From a checkpoint of a small transformer trained on Wikipedia.
Training: 538M tokens, 4101 steps.
Each number is 500 + 40 x the weight over its row's rms, rounded and kept within 0 to 999. Layers, rows and columns count from 0. Numbers have three digits each. The size before them is the row's rms in percent of the matrix's.

# layer 6 attention query, 256x256, rms 0.0452, rows 0-10,64-74,128-138,192-202, columns 0-255
101:458479514482497463477552439552493503481438548528447473409570517483495498533487480543456545437514450553495505488592517510591497486572517487503498543503610469487464509491497492521478519488447519512501557541438498505413537544558501452487510493535517538409546545484481479523548451478469496526548531541483495454553526459458522500515478529509480532503494584479453462509446560497502449435495479517456599509540499448520597518450505515523421498468522474477500423440414563521429499495514512468530445487508486531508490431464605521500521545373477513489591469516479571472466451563501466510467502471526528485508559500514445498501474450485498390439485548463459502487506547513466458503475508511499492512479527480617548493472461501462477525519523457421494505475476486518492580501483539
099:409453507526453514507421524499487486542469511497498491484470497538493471492540491533528501567469589543531541572524501494435510590571462472485568480472495504505516505530442495442481491516481548500515501498471491474571585475462535487504502519452576536510465508515465467537535508497505550544543528514520528484472450572455457513547483492393533461435475477513547493511505412543428480491510556485497583446519537548484552472471505468439456513498466462480398563463488561457516513499475477495474513509511555566524540541514497446545530459533511460588485517476481620522453452526492520488536464520546492523551469415450536541397480470575562475540426450485540504527580538452521487470477463496494483445581500497482556505467483470471492485503497524600488523490580490513465412538476485
100:553478512496444519495582547466506620505485512532475565487530545483523469489549454427501556467496474490474515462479479477456557516477501472446483474561505521480505453585483434570490562507520576532465532530538531443376415536503570532463537501501564484510504537511446476485511501437514509456498437446501475557516581410518502554465507466459503490460539429471578499437536481511585512459464524475463544496550508494509489611498509486516519523450514513456510450573461460465497537430508482483546508513508491475525567481465554545401463514509448576533558458470577520480456465534542458477527564534479553505457470489475436468516419522516487467501491508445485514496525501527521478531484546523543480501505524484543582421519484467446477542477519506451527478431518535546518440502487522
110:566512403580588472541447485485536445479440496490430512481466469486458541510491467557429424523474483513515540505448450522420471573493453476480520432447517492565440456488463546391468453490509486506443519451459423466525531522461549545478544524481457475519470532559416531495517539475481474542489470476496481543427528504465454500517516435532477471533499499609484485480548471456529467567438558560536497495488544576483483493517456503540526530488551501491504560510626510510556535435486481481545524500533481524539538520508531483508503486452487530529510587423435494516517454476563479457495539544512441551503504492454561476498483526510568544515548407469561541508484486518460535463469497472516488573562484506470450517468525550491434487468501464509517487546451498536562451481513509
110:490534477564458524525507470525503582520510558524530449485484494522508477555541468557479567478463457481490445496466518440471485482450519522506502557555470464472473486592540476580490514477484524496486542451419497543539491547482466487473523536517565475504448584496506529531503435511546472512482525429507501490518472530444593512543541550501513508482498465434534470465415475487469529498422552439525550449486480500448469516513508551533522501494504407455548630550520480483408469490552532515499477540528494555393449470459544467461508544425439418513464456528551507467448526545596581553500488473465482506506518521525481476528497531498511493420555551487431515454539517502483506538530461550526448521422558496520517581507524480505526574498511519497535536515457497590546466462462509
097:513471592507505582500501492511419545490502473471567426504512526454493534528461488475482500476460474498478499463547480463524424467524526569542488541460524520540540489459404549557561490501513423561531524462490506502448365513566497501495515507555508529495619506488570465506531515478448514531474467484465462470464481456456508484504474500558419453555431510414533509517474521536504445499506493457494508541530468437413514419524531554500525425435520512473508449456494506409466493484516487411539483532471437507436509472477470549490498567487497417465545504578510510539523485518445510553493499456473520523514526527503455472527542490449424450501504519565494522561398556525480431530463482515465542470476510463533498493548519542553517471545511510540540538508458412518525517483529545
116:438569474475471469494475433472515517443493469451489491544427509552474533529506449514448484484514489522494503488462495468441498527558492442555489542529494529572564529503474531540481485459537493461565531552492520423464513605559461490502466422505481562463488546494460510472502518492476466516461598479493560514429471485449484403507556509518473490514531497483531494487501486494513471541509469430553468430471475488482471474568537532545456451473562479577482496506594481542476506436487536500472485528417437487521434532562555511507483486496507459400489546565518569558454478503462545538532523469495504559429474441509517414481513516490541492525564521487515537594454533539568467492529494498501534496507491571500536548630518446575500452551515504491501568554495540453523473467546522
102:442510532559524449556493453455445514470482514537434529544456540535475577556479466475509471510499456466518452489551532427461434550477486531504536496481487519573483425483531509511465460435442475435546493474492457535553480472513470432560506511545513438538516592491515506510524487499535528515440536475461524454431478452467443506460558521535508488534526505491501477585465442537511524552511492524590524523545473504439524499560477559488537554435466506570549453474509489413482489539572438493479506550485587545474491544480535489585480514518445465520517513457500479472448466478538536515532472476483484616540488498513448499491473532568570431493454492491521516502469568457566413454500481457474566529501499508475469486404562559501460485540470483539473482509406528522489418539489488
112:593483485524378596449524538533514508495485553582444536497564437496478495511560553443433450521460533526468497505538518527538527499462514513503501468516500520455559548585610507491473493527507529576508495502508446552503475443498550529510567449446517419488475567498542519528426499479505497488466529558520525490561447540562422540474436542462529504439582478449501519543530513522506521454512449460565555524486548482578505493475499494478513545440527497498535549522484468549408421449474464510489563427514455535500524489484474531429541485501449568534503403484500479431514475478540534497462409466500490475468537500476457502556448491541545514436570523446490528484483538533563489541503509527523492582544536517486486440472487496536506499494476507517461462512520527523487456467463500
112:511535405525501482473582500505482532502434516569565449520469543596529490553558520543472567382454480558469442485545534493530499447497558541569483518515492443462540454523538504562449457554527466473547484555477521471477513471597516492449498494478500514467465549544511490475528489471506464488490463477506523444458465495498456434492530499499526489500494512498491517494505571499450523537515472499509414481528489563541600518509536440579523510438621480493460410438527449518551501473538491561455515535461496473500486453531471508502495581561475460421475513516507508553462503456474513507498461492431485465541507474597472532516465480507464500537584541483534479585480471445564450525478470596527538473488464502471499431564472488507491512500522451436502509561470501545510452552467492
108:521503461505491419594412496468458476446500479442508467525417552560518529522498456481502534480476542491553517410503505474435469441484474536525515500418523498445497463496474512452516477459518445449536473515515570508496488492511522502468443524517479492471445476525505541416581451523548486517513516533535490492451494487483468501489474500576513527417458468470524452478535482460512544511476506513471394502487532604516483498487428572493508445507552557515551456517515476432472551461582446513434480535459483483535454537581553400551478560509503494497441533481511491542496509506570512456545512475477454510514485469510535447509532513566511552521451410479513598606492520536529453495507408448471502514523472543407491522478560509551489519542491436550485507506502524465475447560528490
078:550519533543408473452470495511473582519503477433536483521424473514558483471467576491469506532492533484576506538554496487555524457545496558513488538508561535456518552573479574520547503448464500549488481462494522494465482518423482494546487514469554457517476482458528537572473502439471485447573527471468484470470517512557541507478528476563478483548560527398510457435473536496431514478514493488465604431483460509493442490470566474472587550534485523409475488581505484551461562523460554552491495469502436474495549410459571488499482527472522466519500557554515509497502549547420535513555432481432500539460530462489544521496506495437471479446476535509515477466531496520515437566490504510403551502474480475544609529493532500486475516488542468467534482485430475487540449543503466
083:494531480528534535459496533508492511444496543497482458549514453528449543528556414492522506521462534478495552449485539489455437520498550469437497504507468527542474486531462566476481501476496557457454530482498475498486467539519527487543486510532558500500534502530498530527537552512531517559515512512508504472528461565521526498492494519474541439443415500635544511539487492460540596497463521376519487497468475490561549519501471540487488470499497452528511476533484530472473531492540462461410540482452496491500490527450545499592503492501538560500569463370497523482495462552575409473513535524514542491549489458467545456468465535482596521462528471478516434554575498404447512572440488528511463467439491528408535475505478509540469526504401476528446465551557539588546545560486470
071:478483497462503537488491484507507585440544614544430527500572497477490423486544524465567443417491552436405500477542499556487451528499520485500532480497534518517439529576477468487507513497437452492539560487494592495507485462469404447531489455476462452538532521449453470439464507526544518397492483519432453497567517531420448491516467452474481524425539508526430525498515523550484533444479500590519517454549466498505539559451528485555502477532437458521503470499417611451444453461505524484456496450466562497523500415512440500477520511474511469523463477477520521443517529494553477475524523500516516508517482522459480494539543522457473521475506529482509567538470504467446530527426452557470457481539458506504526461519506484528529472494492459432482465494525551569383517559522495
086:439477425464521456507452521513498440424544519514463480515507523469484534528475478595461496445547531415477481535541504522512414545504512534447545507531520460561481460364514499519467522483503495501538523521478455486531504441459477508444563483499495517552471476492473459468505488549447466485510583536537520454499465537410470500467512498494580468530541529549483472449524525505565581465430530511529467477513553513542553524564446522511439550553505481549485557490490515407495503546496546488440519497479586480534445541485549548505586488444426457552518453424513427548498498497454475532547477509497539533449529482507424554487559525502573493493448501509478549500430430415472507500456441525471486521467435498423490490463510501440484515559492507515505444530489462535476537522572531
074:514475489473505509551476555504470564480515548542511599536533583513593587451539556487403461538501462492519455594486521438515466494502481510466515506512553519520487456540519450506549503441480547532552458467568472447500505488509506493522502491491503493455525449407513518482500503532523504524534519450494545505525429454479546535495599508492501514521658497448502481534454511511484458505561489524600526522536461471509460517568526521533483490500520442518519580457470445561489448527480476430491460529464535519511459540442534546460492537508480456574438493491564479493511529549460574466537454505474494491446514521458553493530602509445445465480515542560480526506427472532512447505507507549473458543481485613530521526544561465456502553499547460460548497555484523542504520481530468
082:559547470574461532442495445509471565500528517468590446523510485579503516508432545436545461548495499562547517546524487518501461497491528536479447484554565463515479526571522544528549462542468394463465493443507475536478522526490532539485490458576552447503497494450514513517417503450381564463493510503507527477452485450494509422458530489530475499511453474434485499499476561531463446515510464537478551546502495484382464525501572467461546548490528463505525520527497471489529454452484449552530471481486505464463544469528541545453440499518434444559511514551495526556519519553475547504477423433428533458448473507472516517467497482425477431491466535511505454453450475476518457578558401549481509494513526573496470570553501494542543533459532480490505434477495456468516453545469493
074:523579474488480496485495477517526496430471508539486596535458495531441477499526493493537506487439569538516515511523484499502518451483426479499466443501484543555512508509576580572505488456534468532458530499478465453490520501571487508502584428528443501506457486492529515510448477509450443541488470487549543503493487568506466447550486551507480472548531479460513498509468520419478484518541587459508370498516530443508483527510423521525529476394529465539595501521521441610577511454510493501479500508497499561455465446477511462487539498478401511512491464540555512530511485476539490501492516472386547496503546501454487521525544511523567526450584532458525493435471475457565548530559526575498450492468482567461485574535481447526478504467460435461483523474454454424512428487481553
076:534522404579489497491507540549499479481455506527447510492470532464515475494559497561464480539388480561485528476454526484434447519448479516495563471516491524497481434535453556535503501424498582522495481477488494547516491505512485563482502488484554460494549549502399520505530518483517564530609571484518521514456483529517575568459524518534463489464476491497454491487519571497595525566556488438424446472423542510440528429494498493503457455532531502532500534532488490494413531514521496553482540443533526444505578506475478481535543511574455530452580533505514516537504523471528529523444488458441529487511541459492524465512543544516657530490462523452512538504470523467525493519517498556528531477526471574464470456468505463472486505488482516474432467547550413547489487426483428
096:470492530596458528389475530536594507534531484491520483469569452504540527479426538464483490548504555479519455494525508490498575548484537464497446478487490496520519506564525490469485514521460429497506440467550488467482490472479464499473525421525495504543456468529567458528454481502398506478498537458489499440600480504515482439485561458491492476439476440532526486505523501506495510541474570528561514514434524489480448576472527493431521489538479557515532491526481543425464406480458474465479516492560498479465459491452456546470517421520491399543549444486470440497490530453562483612533403511497455548564440577478401504541441538532501459483512496456510501443523513517510544527518485489429480544504512487473469507511515560514514466521512542524535486554466559483577507551572541
081:538591480544505553550494552530434463479453534494507452506471461459492453509461552569502452477389505540552531463524510525461532449364461494536455498470511504490476537494569519504509506502478538507478466512501558542515507535577497506459529525532563489445444447490425454466474531439507502405486439451525486506464424527515478493466571456554493442510431531430468466522485434472519525542530479567516445464429490496459514489490527457541527522415487484516513542438544507568557484454430502525478519463471482486438504455527519441511558522502523492405509512590453505470506577558507492541474543492475526480496547531583531466515489493475581512519527505499505529519448498518509430549528516553560408519475471480434506553515537477548515471423470536515468499495479498467577468479495544
107:528516539541503496538496504488521458556506505438487488457491538486488416506507422512426467493407480500460516554484500540455537472477544482571586486367506543533491484533468463479484453555500495475475535525491528540512467490493532548534471506512500490449523495522445495445522511498552500491498535522493494508429499464499474584536466468564509461384542504496549417527513433466508545488546477528515518495487558560551622527507450500498411478507423473506488538386499479560492437565512530444467516469489422526500550511543471516494506452461608535469495491463482502557511528534498436474495539503525498551485548539523505518535570563561517519461455473531519477516473557511455434572425534508512516517511534571470471467506590545464483484433468490528471401473507495527486515524551514
090:517454519581413539552521476447453532582479510486478501532523534573525472449480505488525535449491573467544567477517534525560535510517546524520503519491539587483487483512544451508568498530583491609555486402538520432472603513584558440539546551498541511434558538496552473511556435465448431481487471508447526519517449524503515531532486558456495500565534547486464438447547488532475518567484493466515525551565476480566520532496540480547540547519529510457473551512469447476512527458526489528507443501491493529521485425509548508439487500480513471544529453444509504512513468603467490474490536488486559478475477476511456563505504469494449469488513531441448499489429536511520486555468459535488513455517537537477511550426492484400378539524455509485463516535533457502510474515522482
107:472491527517491489447439501474482489440474457532499508502467536537486395454482496513489426500538505500548457552546569502475539535488539444394474516584475528480491536380458509513412492511516531484548510504455551407456514477506492479520540460516539482522481548501447516523522518500528487559566517509522509503446434570534430538416502525471494502425555515446549516486495491536520509521475469525507500566560467560529606562496449510529452456473472414465533514468539485473481556521524574489485513452437529520439588498485426459462495468583487558483464543534489532567524493473453506448516467545513512560445557460455513445614497466520503532517502494458485477527459542524513491494420523496493440464514482494520547425497480474511538505492530510501482495559595504437506456460544523
088:504499523588480498411492476515510593451502547526459573470470514453507449409453453479536543439533496476463497501501518517499486501546503514512457527541522467564463547494494460503482545546470501530500527486507490504455500493480414532434430506488534473548564511481401459512508515492493525456520393532547423542532468479499465497430527546600445528472521437505464503460515464547503483422485474515470495555489567493511554472419491400530437530560463495404509480526472512489481430551488508450545438420493460536447531506539447554491467448464485573521467509481489482469468540468544450538483421495484479483555520512418476503544486479485464482453535563506480467502516509456447513470425543533493523472452484482476550551494435474452542551508491510426450529460478554507411531515522523
098:417458494452444524525493530460474511493451484480455446521493564491520479439581515510370441540479460514469444548528481567516520506485518519496452407524528489470545423387442513485510540478474456453445560486472450487486446557441478491520540533525498453483479521568458510496523532541530502513525557409557489551533508494525513554480463511486531466492535497542556505565535458508488580411494533524409555432470483497509515463511411529486481485488540530574470549557489531471528534539448533520544496554497532497476543561535532469466533483487481451537514509494509482523528460538485487431501417571518470550487517460452584418453467521526500533538513524480528506503571477468533532445496517467471542508589457528522545434578490521537472559523462480490537460498507475441453547503530534
100:513539516508500607424476471552472540485516556495495486461501535489515524494503505468451527469439507550467515497483519529465429503468486496515508518484474430522563443486538530500505483500492438514491434468496493531488536556556487545457474397476432505526598504444416543541474448508510515532523482550533567475506540538469483479538556553515465421514505486473488519495423503564535447485555513504488522555539386445505451556482484471429510459493550461532503536572529495449471464529523463530520494522433502534498490522506451473522541520485521530500449552581525538445482537506500590500515510453435553467522483545460527503517557528444509485434623524476528603493465472507473473523478501580485460485548429508488562587533500473532460523501446594495460551513504517483582465448561520
091:526524532458487473565437540501430516510484502531605456502518599474477560557535489521546555448465489510509478483493512471503452457511533480580512488512503492483554505501540463549466517466477483483546472536527497461507513502593515430476545551502542559489490517519501446549504448494460511482424580463574626481474477513457508480547509461523427495583504500451443498492482506463513462544516554488543472391514503504502583487497549518531597513485548484514521468493553480538509460468502521514468496562430474521474405489575547550511471579502454402448490488567455520534522547472410594562550487478424468533508425486519512546480531513495487490482541522552491508529492514493509463477527465465464531477519522529500538569545484531551528474518541480562543549477424517473484513539498558
103:457486471453664500567464481492488493471508491465447545567469522533420461541515460491509471535504562508466484488443500493514467509552503519573545451497488528476531443524473463511475478450542448496512467516465488453508551532589456487485455456478456494489449530528533507506528461502524526488527465498517521440498539550479495424472579508486500529487487509525441528523468501469508518579574483545490453519468552602410516555505487501466583569448507498551510490529570475497496544427446511520419525588474539456517461479579513519490533488555542435492449449530435524514512522481479542531486454468474497562501446490523454503470503498433493624494498536459495560567516504544478433486527468499548490542521576574410455524534492501530481489555542489524479513502475484496433419554490506
107:507562561403506425553446432502458517564499475513491505511486508431489531499492482589532543497535473517503493493434490432409581523531535601492539538549488473506483501460538467499449464433538521453491490490446501501561443485452525518506440521553499525476504486479528491507558439537506494491598487483517517514462527565530534484529569501457484450537453566529471477498468466427536463507528519492574488436524430487525502382494522523489564519483464535619553474508452523459468517539491511499429494569496491514547430564477552506500500587409430519497548495458552526452550527461542512561551465518497505609507450561566511551499510536536499525448493457493508526497494502493507478502529462476450503526468527462461532476531510449535488460526506546553518487502483489541454517580522452
099:524555516509481511451556533528463464509478580518578491475498445483530441416461541425597537463565544462464510518471524542526438502492431469535486488475518493553413451533564468453486461549424527576526495529496411481468508531494475444546499461521454492542405499463509513517540507496500522599527497479403479464505506514489433522481500470532573497468485426555581514545479414483544486454499475486561429512545501489524484521537456495504563468469486484590460512473498445501453537452488482537457500559513572462482464435529534460477469499542510492541530453523432525467462556488488465480495464519484495556507495493577481457503440464476577468464539460484513457528432513509520484583533518559405447488497530555517478495496442462590473496545561502503482484499488473504479479515537544
109:475538495490579467542438547484565444517474529507487440526498497533504464533544467541436563490515510436557445465483560457488555504533545473582549524462492513494481517421420485550458522500468509453536572557512510573489472511557499491487582542409494514461450506516533514411458492538472532449493514437545590464492477441534510463487505539492507461527512572487510478489511531488591558536530498472501510461480630487494528424513583457545503466439444511577477490414540481498528491499508528545441519560456539511510431505521506517492518415523514392435489424505550496522527538517483512475533514448501489532486472470589516439480550509533490433531511558517474536525502537462510436505473454461482520500491468523513482486558489500548510468479530482577459561533459450471469502552528510
094:452521474523497473500520478484486479468568487541532395491497446503473443522524460511410533527475521508459451459492558539548527541473466508558559458478434477542502482480485578451521454494538499471551509525559497506476469522488513526500554456505478533514459438502504441458491537473478503545446528602529525487452577578543442497478544512501486449507513486585371488528576460454588533566535518483544413470518494479567495494531403520512508506487421477453492450501521491569475534479465510551480532572528552499523499518494561561495507456455537492425451530510509512516538473493568497447517558436500487549574479508516394469456554542549443515522509498546500452489470447458506502527465455527520516493527518451455448490540495457530447485522477480584440405527541531478462533503502491
096:558508531605532511516515507576531492472525556522509442445515492485488500493602504482470565549473429474493511470506431551587509492427524497507455478438562486490442491470495547440515528501474489440493488535443493508457492477515549505507481489520533510489486460514492482524470486478528544547525393561485490470515581470511555459487517495505462527545471512495425445500445518467472505548471469524488543511462505498550452557478546530444595473539528510462551504546505476486465455512567549508542403493544457491463552475480563499458455543441498518502455473560473605460469467480576529537474528392454462512464562542470445510448452558474483495516531498541537429481565515574529476415578502524476524594500537495473517524492487563504519489458493446464432467474469518550508546459442494
103:522498498418533537541449456587432517495491565480498488502466468508482475474450559513472452502503535471460495543574492485501531503492466472473514481546513574532487511512532505518475461524473513581498480447503454440551531564462559539522578474494456495484524479462487598535458480500497489559569549427432511449498469479470476482531455533392550584531583507523458529503543512557429533527533484470581481509517556536471474613469449542518493602477513496510494490483468529520464557443506469515456472502442585504426504519507507483536500484524513494518509503464473572497475461571412521494489488465536508526525525518474531461476540480525528434566506465523546496469488480552452512539422558487542427459550500565523453470488520547526570515499580590504503496529577483572516447489467518
080:567457484522463443483506465456545494515469472481520506566498475484513531449494483453454446500515496462443493445522517448498504555522509529446441453464508575502493500535510500578532557502505482562551497503544449525413519488499532537398483488487567506501504558465500491462516492407469502475464365545475496495502473480503487506454437508493514495456555450490553521478566455573538510495422482570526461511453536473486521554450494423569483452542488468482527481454493507490514512364529557508531563436525478444529528533484482537441506506498447557547511515449511553540488539509509402506472521546440516464480453510458454443509473519514472497477508523516492490593448472516447492589433555479526473474488473436470454508485525439468485567392506477442494473476549516424498438458481503
088:459524584539484498462552506446525482526467494569521504549569488450481496470549490553439434503454443480521582511417495547435555561478498516498516520532462560492561493475468469532427471515538555466411572504540490469493431513424460494543592515494464490486516486510507511499493552510528515546396512452532490514479561405475509569505447520501508460546559456504444412535537514507521514528448535488496519582512547548455463532490504525493480531496444535484451529509481462569465492483523496477492503586544464513473518460578570501486492406460519488518507535450516420499531471486456493466514502579510469526522523557430572464475491487542463552545486468529537406513512475513466475457513475520497501514565458503518508486489464628507462578539494566490486518480450488542527442524535508
097:524515513518516540528437459598505511483478484551491469500496488510450499490513526523517539530424481539549505502434484508488480488434499495510473496503543481477516527542527531482490491482480571458501415544487446463460560490493515451502574491522508509480501491473586535535488504499499522508485487532513516464501548520516482535536489510480464503507531524525453543569441440484513440568490498482577495554521515533504442548475546513546539506510580516459442522458452580495437458555490447519481477589498498485478438444352523451554509496458527525503462502567454537465517444477491576551515481395477462530509527563459490468500515537434525484462533506513471453533481568623500472460544520538431483542464497551524459564476527567491530429452521513486487579533551492670519465488473545
081:483533532477446511518514474552490479475478497531524527466491556478452615511481454479505488512462526515458528472514513523506441433410533536433491528507476580471537549527477516448458484455523452465548511490485488491459441452518496489500511505590489451529553561447503535489536444476473487534443479489524569438442449445541438452466515488504491493488471496505386499445498562552516518508512512473517505506504505468461487403488533536513476472497508451476592494485522443497541537507526536529509465463439490486488448477452452499495517604506471487497546544469546516411464521408481441512542515478426492471545438452486428475535455577425530530468474517575488575561466518442533436544419490514479550492486482478459492564606566454493467486502478579545534543491561540501442481486507519
088:521561458501518547461414486492552456467519446511563486458469503529488536537514492465493515420460511453573474481500548517525488452502467471540535547498544458515537484613541481523503476453507506526513488543543494498522568578542474521471451492494444513447393548497526483477574409500503472518547538490523604409477473487447432461475494467511508447485529547462514551481474410539518557541481518503460482530414505510499526468527502522450432512457527397553428550564444508499587533496526524531524501462477504399491517498518540502484449495483522463403485451463500493526448455500478505544453466500481521472471511450455521554453470514475550529494570482525475558507429520519541464551551520510494517549489529534488435451513550503511575497509496552488467495570462539402437483510537519
097:472557486537522453568499485498479507490547496523454465509461517483424557589575481475547476480450485517494517515445530431486439507463455537474505526594499498512484506476487475503536556446488507439493497503474536435451430441493453486476525523537581455448408556430457513439552433520581537554433476438541506505492510452517463458463478510462541459533451535494494465496483466517522487489526490486572510488566516446515471449490523529539533567499461499521561504549518536469508513497504551481509494496507499486500487557526555551446494550573506490525469548489524477454493572422589511558549497533545540597494440518587476598539461564496504507426495472523491523531440531490455454466547485485452524498480497401421439479488629499518509475529513513547502490457484536504493531556484491
099:584472455491481515465440486523520494525513579519438526478511459399473434468473501546468475375483542493514499552491471508562505553595479498487508484495499497509487526549571515477500463584493550542479515465459505516501515525492501482419534535448522518484462483491481526466541494528501479460515394512443436509549446549484459559457504470547504477461510464487520477486555492518517481431432452468467417424524510473575562484442498522552511531486546520477499492504593541497495504397495509462462539463524488458521481611565465452484495489548455507484530436472481521465438421482449509488408548505508465489506479487455557410499505507446490484384494483506475534520480547477462551531508508455492500421554520531532468549515477484559459521536522480461465489534548486460478600466484537
096:457553518557508483484483508463518485519509455533565478559481503537495559527559515514469547469567472467513475496458478493518509474458500474542478408566539503482462460494503478520479523475469551385523512559530482508504602514524493484517464430513493557469447478437518527488519459547520583486479507414555580396488535474478484420537429536536454521500548528475487526576409468482531453551431515519496504418587545485499530512451487513576513525495513493463520493512534429544493528463481526527445507540501462523503444567511508476452461588527525475440419530523517522540444545538482545528534473516443466606539466429498504464499503569464404497576543520546495466478469468429521455508483480480493554462473479506529586516487489516520447475492541530451492487519497571477528497535485446
100:559461444481550442502459553475454528507501491553534489458503531538448490486507515489472511491506523493483479609568545490482550438529514509514556467542521448490552498496475453524512475503464423451489553554424601446554517561501488492571472509506525474507449519459514469504530509530551447480422562478487468537517530557475425458472590502502575457514484513457444424417521535536550494495497464504541496543543586475518572454526490549537455491502536444512542472469500523466573506468527548532488442517369562440512436551567519479550545530542508507469448551480563429473457522578563450476531535510484528467514484512548542518525481516512500488490493506503474500542471522543501512471503506511441500468573491489515499464498532451539559492517463471483487409503516513475430508595592517
# layer 6 attention key, 64x256, rms 0.0496, rows 0-10, columns 0-255
083:481504459514440503496445485495482515565535458504532435517497549528471493475459576523531502513477491454503477516501499481459514492501497457484534527445556464470436574460503481489571503474520487510545462489520512511534545490533518537500509528537512518494436537613547401509505511467500507461555533464499503440454462442487463407468523485533515499602559378521449475467462480478405536543578477474543475475459564546482534462550532479491464477503471553519510536485535503494525490461455478420524451509492469537505434457492546498441458506466474490509475450525507476511560442447473527482555446516438473419522462519585505551534546546461534536474548496532418446512519505503538477526519451486487563532585509447446452507425510528447515448463476561491421508450414492491452504564598529
089:514452515463525438519485532498546466540457472556489488539559485489515528554527499540493548513501451491495448438512451464460468500578486531568442526540517476541443521464571547531606563500549536536529530558435455528496539428528448496408529537532486539543448468505566599587577449533510532464439508519535505570512557480435527551522513438504513488502506449544526493526488545422521507481469553544539541471473461533489494483460515549438582492494533504488526447487567442430439494489472511482430480502536470530495447489530548579503467501510499530546510461518505427474523537397509508521510498497494479501530437471559498523553504458444477505444547493520491477453467455497565476467564536482476515567501584482457509514487475486522529544525533524579508459472420440535529515580503494
091:482516472513464522504530456451453524459520459456526558455457548506446515470523532482466449545467511582522511528533491539456507446456449421473486473518516521551504465469472493431545491518488526483519476446510440411526478535537488462517474491528541562458457516535461400477588515470476420500533624463463567484397518474512525470493527458563521546545476523510511528476442491528498552576520504422476517525541513530488523516535429476504503407467496499465473505495500535468517472492455478494495537491472498465437553543469509435522551502528412486496481537493378495539507493554515493445546447483481488506521525537517535518564528547500551542483496466501454487491551498547447441520510488490469467518524478460599448533518469489541425487483538528504602562481543522401575542409483539
086:459499508438560447569465566542476415513641507457492521514529486532496494590516438490592563499582539424452454513480491463529469502540499454519495435471432513554552473486452468506501430531567527503475532526490503474542504462528517494455530480429468542482411553551528531509551530563529466605493498466556450532571538498480566507495435510554466519562456501572522558529491428509535544538514523536499510461529500524468476503546491516495500521514477509597536482523475552527459529520527517537507437466547586518468434472494439518534510525561489537467465420550474476560515539489485494484549532489540449518494462483482464545540507513527581533489513557531471512511499498509509507548592572502466564506562486513471515463470476520497486434538497502512543502476551489502480559484422491
094:486496507531480527492491496497529546422443544502504475484468536514559501445536517533592505544424462454515509575514549490482472515524530488493557520497557486429474511523479567441501449521504554557583523510565477510547478488483529521560519528551555534494513483527512433514471537451536534448503482480498560447443438484472472433442506436449483500528450507481501500499502497506431479527534492454601492524513478439553496519512521441479437514541455489509586474442519552537479476509480453430475451506528525559500539421537451516476474463472530468464548475491480481478516479455574471482537536512463490525556537529516503524541520521493492482450559428530473519574500541504471562514496441570534426531532497491449511480475514506451564446486548457526347443453425590469529443567581524
100:555540489532493482434580507509447478444485545433533528544527479499506550412533498419498484479511478558503552510454469511544523545452514496539497450463516420511452605493561457580469503491511430497512554476576503472447503421540546502505432527540507515494480570503463467450546403377466486462492453473450459493453410543565504479536545505495546549472565482450477524467446517519561542513520474530482471519448492509496512470523502435510485553471524507454572546477523475444516507535483549507514582471445424489533523522504487479484522504442519496507443577485515480540521546440515516564479515445470513491471453546483495416526523479509474456512446540523508403566540500509446515566516494463561474537506459517493486554495524503463446568444505543486570488477443478497539461467497529
089:534544486551542484511509490521573501531518429470527436520482496524444488421564531492413564542559454508495485473541531530537513445480497470521478492523497509525483491454532517469456489455436521484567470420478564514501524469503528430531528573464533544481610511488490509518509482468545527442555537487502478494468563470500527450406512509545462473522424497492517541545442476482488515523560433475484468512499496495492528541564554534536521483512482530457554448484411544522489545517571496530509466523473479468464554449513492434459525519558475509466482483551494443510559531429493577460466574448434509434524528561519464546453532524517567444455552541493453538547504574499514432448520439456467605457507456483503498497465478415544431490535499486466513555529461445560592503505475496
102:528492485483523464509423506520602439487541462488459526544478567580566473532484457462507556528468471468500588490536482531452458534452495459507566524475561523479506420532507517524487527455474554507544451543548473547548484518504479493507501490532497497488475480530616413519474546422541465468452491536504459486525522524403517503497527450503434540548502410591519453442502529481483473581476432439473508459392532455455422522518505411484472509463515515490510539506517488595497549431475475538503429530487516520546489491565561504478494470446496439486512495500478484426493468489545520518517498476512469512526475458509463516586540501494475582488550537581562549457452539528528535521531489517529505539518552568446428460491473511430536467525520471551503454505516511462475482529454518
097:484565572495502556434467480487509541548555526452517496464521497475542542463533516496549413487485480539395517453443496499493504469470453569491569451553500502545473459499510522496484451510476481474490475469496470440470557519533467468512550590528465521512529439483437506508503490472487432529488435521538447548511480511427481495476553564532480507445449475535500528531493483463514540482426536482469558469523518456454494476511473475527487505527519473425547524490390550411493498470484482580492486481504493385471456529572505496504550503467472516490511506446485491473509523559477500405516508536494532492580503500564484411540540544500417547597519457486564567514532471478554512475442496500508460478474466473556549458585445482481471524565508474459524556511554511513570574589459460
106:469502513464516542454515527524535499498472476472459528515507566532538460461487463443485509549455426521476563522527449553476492459484503526455616575529549507471470541494468499522502530492481471488532425443522473476541571449526478499498468512514510544468520575524494448460526534499478436505556490476446514502461440454541474450475556475564419450440502463466504542457485548474460536542476490403524505538498499491416482466476519479544476535487493532474536509574529443479452494539574423445497474470490495465467517542558462505529511450498412490463532566587443531520528492447482552550527470399458484543501463506508426517515443467431477548411511471564491551548477477610486498503511491526534536532473539530493487457579535481501587537469420454481468540427548471544490462493479504
096:518598518501462515447424399529444523533494458430534483477524490511495491492478512468543567534548535509513467594504498481487528492442455476527436540453486553516529545551524523587472552520555533466469506445432515448500550480516526449552501451585545537512495515437471498483492491456462537507483539484533482502487539523407526439482471491472510480555522475514500506525451488458470530537500443490533558508493453448498569480445476482511543489507474391424536572479502440503555489525448454533520494558480437549468483527455399458486489471484533564479455487569483467487503508456485504428464507488566568517540470500549520510516491465469473461480510501553474464486487544528568495563512580495503543508429465450601512491521449447554552481466528551470459501474537484526482626512434493